Each number is 128 + 24 x the weight over its row's rms, rounded and kept within 0 to 255. Layers, rows and columns count from 0. Numbers have three digits each. The size before them is the row's rms in percent of the matrix's.

# layer 3 attention output (transposed), 160x160, rms 0.145, rows 8-21,40-52,72-84,104-116,135-148, columns 0-79
092:101146128126086151136118120119137125143097170092139130126127130135122125142155097081182122121151117092148188153080115148147133086173179114088102097116183129190135170154096104122079156122106118150103138134175154117119129118105157106140150105
091:127129121186116149151150142132098115124156103096137172134113107118115132145165133133149138127120108121126122115171130131105120141153173105118162107146124122115183137170126108116153122145126118131132137154071112130164113155164149168173154143
110:116109115141122105128147104132131097117122124143141134151104113145125147129140144145105124142107136106103080144149122110127122139133113126128152123140155096107147114145153132132134118136119135168116129108126144153144122144130139245126111120
099:113148138151105140121109105117135129132126135100101078109126118109162119103165092131121134181090159123154135124122127118156090110125135094128125144176135121162142178108076116142123123100147119158153145113102134141148146107145132223126131115
090:121149131136138122105133143123137164119132143094088128138154130108136123103143130103146152117122133100105119133148095117135143127117116109139126120085156171108130098165137130144128108104137109139119166112120181117142079129144117166150139135
114:127117144122126116099129122122119138136120075077107111136138112084103146157134142104100121106112156144133141129147131112119135142143110109142141139165129135108148105101121144139119121122139104135093129144101123138130136172140141182151135140
094:143132116082129154175108143115108093106149116125141103094113089163123152111126092136125117131120130148122117118163127196124088135142155136149152125149111157109164098182080123128118130118081124112160151145109149116141125100106081147127139154
109:099104095131134131129146146082131135081166170131109126121103118146137127119073170106153144139129136126134137076115098134152142091120148134120159130116137116088164123154132116150091155146155134092111142127121164147118114117183131154115135093
095:104089104117125140168137149116140125141128153172149180155152123141133100105093138108140160114124114132111133117078142137141123073128124130144150108082147094151128132145123139135120126114110133160156129102149144131131135130163129133120114102
089:114102110143154141138158156116180125131113173151130148126163135152143084130164146123133158126108165137117104116117113128119130101078121086163091109129180105131130126123142130122159118129131145144126164151125160152126159115109137211152147127
103:108129136172152130097140133118123130136132184126130156124130119152144103092143132137135094141156134184155120159084126143137110125095102080139129129131138135139177141133142145148113148138122117125140105157135077105147125093130135156094097123
100:116083139156115146142158129140129127088089166122078120181120144126119116127136148118196160106100100116135164153086116133131133131131130111119102142094091122120156164113112149131129099142130128169112133120136117149170123133128184166088137101
098:131132158102160110096126114124095127141118147097142092132155124105132133156142134115109131098131160152140129128107075076132187135091169123128112135119106122138151152116100120161114133145165100082114167133157109154114164206142124138137146090
096:136137120105140134135138147140129153113138161165152177105120123149132166131099098134131122130079105136108124098131161113140122107137104143124107084135156125104115114143092124147123145131106124157155137125161148118090110119104108149136167124
086:098132147139140112121126105126137145110171121130135113127119109112139098130138103115123116140115076128087082110126126125107132103131107094141122130146191125120140129136127121117137141128124133112140123140141151135118108174104104050109125129
089:147129129153110139128136140126091142132094110106130188114122113135110122151181131141153128136162120146132149148101105136159129118120149105136119126135162126121135152131116120139137130123110099138148128149109102135117116165145169209124123152
121:129116157116145127116134132123144114130129130133106110122121114128124121144130128145120139125150145142133122137117111112133124141126137122127135138115136114094143103146137123129131134130132122130144140140120128101124106089134142234126111113
088:123162146123121103119170116098109171089120117108103122128104118137154132076096140118154116143149122142132145123112110155168161085111119153124144153095115123117112134131117146136200155099109151158133124086134114130111133108114123166114111089
078:088084160120115104120135118164111150108133139127121144155128105148152141116113133118130132149133104108117116156240157124134065148110141126153133122129157109123178133175114117143134135125151146144123118116144124107107107097113139092121128074
109:123142120134122128099142151107097118101112133110111100130126106169136128130118120132135121109120142157131159127150120131126154125105129126135094104126165119123143154114128134129128125108145120140111128125129130135129127112123112225144107129
088:137156098136123132121137113110144106119128107148093103146139127141139168137144136091143106109169121117139126135142149170112152130151142143143146114108121176119117112135153170116095135097136148131143134137120137113185149129108102115136125128
110:136096159125158113131152112117126132129144114126117096095138123124161117128124135116145138115115135130122114125101117115110126121112107123128106138137116116094134072148131150148119132096114115127106108161124115125114133130131139218099125096
081:120097162140116115087136152149129110148149121140119099125131112120146125134089104163164078156115110127105150133107081114088141136125140137121115156130088121165112126181126162158107069140123119145121143135128127131117152128107121114169156128
117:163120154124124119124144132107133129120127116129106096110125118146138116138139136134123125117113095132113124125144126126124141148112118134143122144099157125093128088106137130127145137113117121126114118110162136099119119076106136181119114104
083:154089103150114141147138159129138127145113141086112128152165118108146074122124105138105119070088107114179112150142107114129103120093084058125140105136109134129168118102132114081137143113151099125156173123131113128152123100126144127106156145
073:144118161110148134147152120133140115105159169153073073122131120084120137135138131079066126129126114098142134128126108074105138148125116100135148150130119122100170118101167092120114129166105085096115153130147111112122086116117162167106114142
082:106140107135116144126082151155087153137127145156114085168074093136153097133114149140088113075115155162145131139090173154123105126133126147116107130120152129111110141111164108094135122130164127129116137100138097085122158135122111234130154147
106:125145129123112148113141112116126139185131163131168114135149133109142134130160122055159138131135117076144165131143126100141148126137151105111103135120139125141127154140098119146108153143118131107119138124117139125123115152107125054118120089
076:137116114166109113122105116129127126137113112108129166135120119154103183107158124136162129142112137133104089125143153110153129139135142100120119163133056100075122143147115173131180107133122088165117146104086102149118103160127139151112131103
107:136120135085164095117133119080148120125143133139147122137118141132122109127137155146126156099138150134102115147145156128116111160127096136126132157113129100109112118117130125136154147137143146135135101122164138155101133092129135223126090106
090:106128157144101112131125150151107134124074145134130179084099138095157111099152094142096110205128126130114111092102102114121099099101131132152139121119127139126088143130122154151098106127116129131135143116125162150141095189130097121148143158
092:106146088173120120144136116128126137136170124122106137161159141163140114105116141085131152129111119146110140136140120128151110145116114128153154090109116143126153127139116125097141151121095147132075131129140104148135081158135151027151135140
090:156105096153134122119109144126120098098089119097108109145149146108119105131106150098110120133123165145104150136132128124142087114117121161138135100122169165103138108110135137109130123119113140186093101144116136151159103139155140081184121152
092:143147126106185112163139108138087117080155168112128130096106111109122113116136126119135093102126144168118140126159151150125101117136129152145140094113129148135131094160123135144136157120120135110157105147211145107135118162147115142164111158
085:139120130110149140085130148063157137128180145106106119134137101123104151108097169133166143155110146126130163127135086116103152114166061093140110148130160137120137139129097126157152168113153104116150132104122138106130170084141113168118133040
092:129122155086150139098105141137144105146132151153149167153155146178105139135083168162127133137126123120124091137125137077155124122131142128111127122123108115126136080147136133151132108141120128100119126114131167159100172129134105239138125097
096:104148136087120090143167143101145142130150164153134117122134126129168097124179141131142193128180103117150118099140116131111158113132094136112107125159128102128140107114122119138130146111144100097136174083112118163112117185129124181130116112
096:138145144146156106123171157103117124111115206120134096119141147134100127122127125145115068129098143118156119119098152103119128147124083096138141112119120122134134156123153102152157155121124097164124113134111127143107129049142142136093101083
087:127094147120110138123164119125144144131139158112110102143119136071140142095124166091094125107132178100112150130122128157109137172135120123121125174102073133116154164123143119123141156135154098140115122158122103154142107079088139110122126104
087:135174116132139097144115104166117146124075121140128079140161121137101163111128128108145145117150146100123108144111152095104127138128158136097087161105141132118113167148096133152117153114127070138140134116180105128147145145165098186132117089
122:145187122152169158098141158109106149149143148142146092085125124135164137140108143107126112135085134114118140165098148111171159146133132149130116133121141112132152138119157158114139166148129139088133156165098130097138149129112128121140122106
119:067141100130108140105089111136129122126113137113118165167173163152106171124135142091112087134121106140141111133123102090103144108178125097086127144132171126113114169127128116156134133118129092131147128111102143114154134133123107207109170129
091:158139178086188124128153104117163125097077105127089126141127116134111150166158094140135133134141123111123108151107106128120147109136145120133101103143146100062133082118124122136135132116137124171093093115136119133119126140113137182160099118
127:121148161150159140109148166138118127106141112125125166144155130124148161146105135129108102128101102108094127148146101114155137062097145103147126111191156146121120141146147185145108118121144133130097139149148146147153145174153083134122141146
116:144146121141098141140159102130093089098119115179158158177164125144093141116163142107155128128144121135098158159126140135135149092123117125134136107145162112133124163121128134138124145145129127148136145119133152116154066093124110037123089144
114:134152112143127098099144099124120124116148116137136079165154101156121116152162158115122129142173122129178132119145131108156155105137154106114107079137115136127156132109125116114123115178093110181118141136109094150116117116160177071144090123
115:164119150120156102127131151130115125079137131102126096124086126139175112097063085129145130092126127094146124125124111137171130130152133103143124102122139127151096118131150134149161113119125135118157136114145125139119149119097159125175123140
110:108134115111131157132128109086095128181122117066126120144153098114123137114182080139108123143144099133147158152112150130115110144160105112114081112125197136099122125130107140134108140153129120125130133100145098108143090106141142192128122101
121:142130124124133123141112180152147151117104140140115141125137116139137122167120153127093119139148098171108126136161145103122130129119125148129138159095157165119085083171118133121137131090106143098106118092091150106133120172144142200129105114
129:109119154081089103121091174137086135104161132136086134119094179175142122136153141096155123121162096110151145094165158102124157096155153114095102152121123146116163104139127143111136131157133111118117143093125113161113125176113120150140097138
112:098125168164116131142169133087093182132106147110153137108162122144104134120156137135105120114142143153121140119139155121117127164142111166142121129106106134132166140128099141118123208160102129126150102109128134077125125088108150142107118088
116:126147152158142153118152146126090134137136132128078157111136143148130136157140140121128127146105145112121121152135138122098107139165131131126133129135127139067172154110134155161166153148143101154104104128160111110100132099073150124150110137
102:111126106163143137133132107125129126132118118145155083140129132133113123115122150098094094111081152139099114124082148149114122144093145106124115137177114085125159112143100136150136155123166078112124097098136123130144155121171120174171118121
095:120115104082138136193141135153149121136144148153134130133139142147164118109132138115140137101125133163109141111100131110125099118146101149174098105098143143142129138117071165167167104110176131111133103150128100131147179106127138148158113148
089:092165146163165146125124136120131144140135120137127082104078120125124136157124102132138084087094137153096142152126140116188139151142158174093111122142150138122159120115145129122127159146114129118113136144149147139140146135133089156137122105
104:095133127168150123143144123136116107139161149124109134119110171131123111084147114135092110156196114152130074101129093112124124134126150155078128126109145120103122161131123144185153121122129132143142135144085129109124097165178114179110154142
099:130129144103160117124144083120151114122112130123121144144127122157114112139175098110133142134151140115135103139116119158138156139148152099113130113123132090096100097129126127129105104124105105141127084119132131136108111136141145227139121116
094:129186121125129138108126162116148143145145104102113126141144144114157135139126139113097100180106140108119072144110110120174116084114157089168118103163128115108094131138122146112116133169143155113112146147118124164127129143153140146141108121
084:147156106142139151129129117132098073149144132140129105172143105133081096141145161136156125108083144104109127132126146134125103139131112152122155114139140121158169135149109112127093163167124119168162183096133161108172074136093130115130131082
097:145107117129108143086120133120139111081122114086137105123142137128127144142135187121109104100087103110136141124153145107157164120108131141144118126139080130118152135104117131138157144138143130183104128116114086153104171158115166088168093110
094:171106155126119135111089120141102103067131105109134095117099079131146122130129135136173120130118118106128113151134099134132127130145115099158094118147145107133113125123163125147122096123116094106136156112160109130128139139090171123135093138
103:092125100138135135135107105108130098118159085083120164109134121093137147121173104116126149145134107107127109147125110111123126091162073137099125143166159154067102123125158126150122130130121104118174126140170094144157104150129116090141115129
093:118119143121155137130115185155151150175133133120140180135081137146102083148117139137130099149160121138102127185159145053138117110120141118110146156096150131138088117169114123126142141056125156118116126097121125132128126138125110153121110103
100:107147156114126078139132140128088081087141128161093143150115135132092106191132091108138168116153098086153114143145110145118110129106127120106137129116162076117137133141156161153159096172118123116152161105107119140140127139134148136127064127
097:081132184178104126134156170115141115090099110114156143116143150153169115121151126140087111094097111160095107129106104097087129119122099157138097144117111165130124154151160135141131183123118127139141090151162148116142170110114132085115123162
100:116120165170154130151172107127106118096122126124100122131138126124093128158172067114150137117134118122152147148130131145127085148131151157110148131130145123103149152102121139161131125146097101117110103137169086147127138082146149202112081123
101:111131111137142090134124116132137133130118165134139061156126122136130130109118122089116142092117178117117099098117137158142159113091154140137114134155109161140163135149111127161165142131163127093167095106143141104117136157171105184166126124
# layer 3 attention value, 32x160, rms 0.142, rows 8-21, columns 0-79
100:141184097144145139122123150117100163175153129118132130124127090051120101082122127144129088142140131125147133119138119110156127100152117103116172128116127110155111128092120104147136130115173183161118128116166151107151150140157136111139138118
096:124187129122112109179172106124119106112104130105130126092127101161138138133171125138133114188136115126122129129113126127152162142142103090074156111121124091112120113100127162116133098166125109142138159095090107144125119161165125105100132151
094:133091157147148117115151121112168122164160108144128113140110132154142101113106117129126140113116104107120061116161147111135087109118096095116138121150111112173109152165100145139176082164122146100137159163122150159102134166126132142119087123
107:133142109126141109141113120127132116168094148142130124121110113109117143146134144092144118176128122158116161151104081066136155089129162119160123105111176103140151137116145210129100117131142114095128129122161110100136109175140100147098104149
093:146132101149111119132121144110124154110140118139129117183107125120135140162117182101139129118178139118167133104139140115107152114155140108126163118099118136151175146121125151098208153162159102105110106118137147150151152171128173092119109117
098:062127106126141123145144103148166125174121116140122141155149115132139111123094127114094128070117136118189148117060136124131134148106150131108117080155139170116144183139146116121155076129103119122143118123097160130152121132127152111170130122
100:152088178133143142100126125148109108120120138106128094113114139131125145090110130129156128099126106118092099117166120147129137124149073139157108132106135164142116112155096163112128110123130132102156147181138147106143146139086179124130119155
106:124105133099138148100147115115133154103106086133131157134192109158130121089084089154141153169128095118120167190123120109124117094154121111126150100179167109132124187111137104139133087146148117109109130126133133115101097162130151119130193098
102:096110170113098145144065128126167158128148127114130154129111151162123077123156122133139085119122120104164107103089151114169108136098138142087163123119117110163135098154136159115108094155101125140105123132184142115178144120173131119150147131
111:144104174115125152088151067128145141137128136108143099139116116138180095124161176115156160141151121117071177111103149149151173132147124055135122146144145141129115149106115135064146092082127111119135140107122120159155148110127120142137100121
104:119143124101112135128147163097122158105096153113121130127173136200105135153129159160111156153124126117145130133073148128102125181145127120186118120104129119099122119089119131126132118128097133159130117118126092108145093130133130100139152121
099:121141137192143132111134138132111115173154098129133152168138113120134119127156189135125137150137162098119146101103136119133128146138155113109134119170128139126085148163129154142084121127130121155148138116143113142118148096088167076123103158
093:074141155160094098098174110100138177102136123129125114150135152092135137133069158098113110176148134095135122157115112125108097146163101142143145153197125107137130136103107119142140150106152106134140089096145126131086112113170138134127138110
102:111078144143097094120164129107135102126110107105142129077115114099123160147121122138113113162145122123088102175117109092150105129111136147124087109118080095109149175138118113106146116079118155104126108125117126150095126186134127133105160112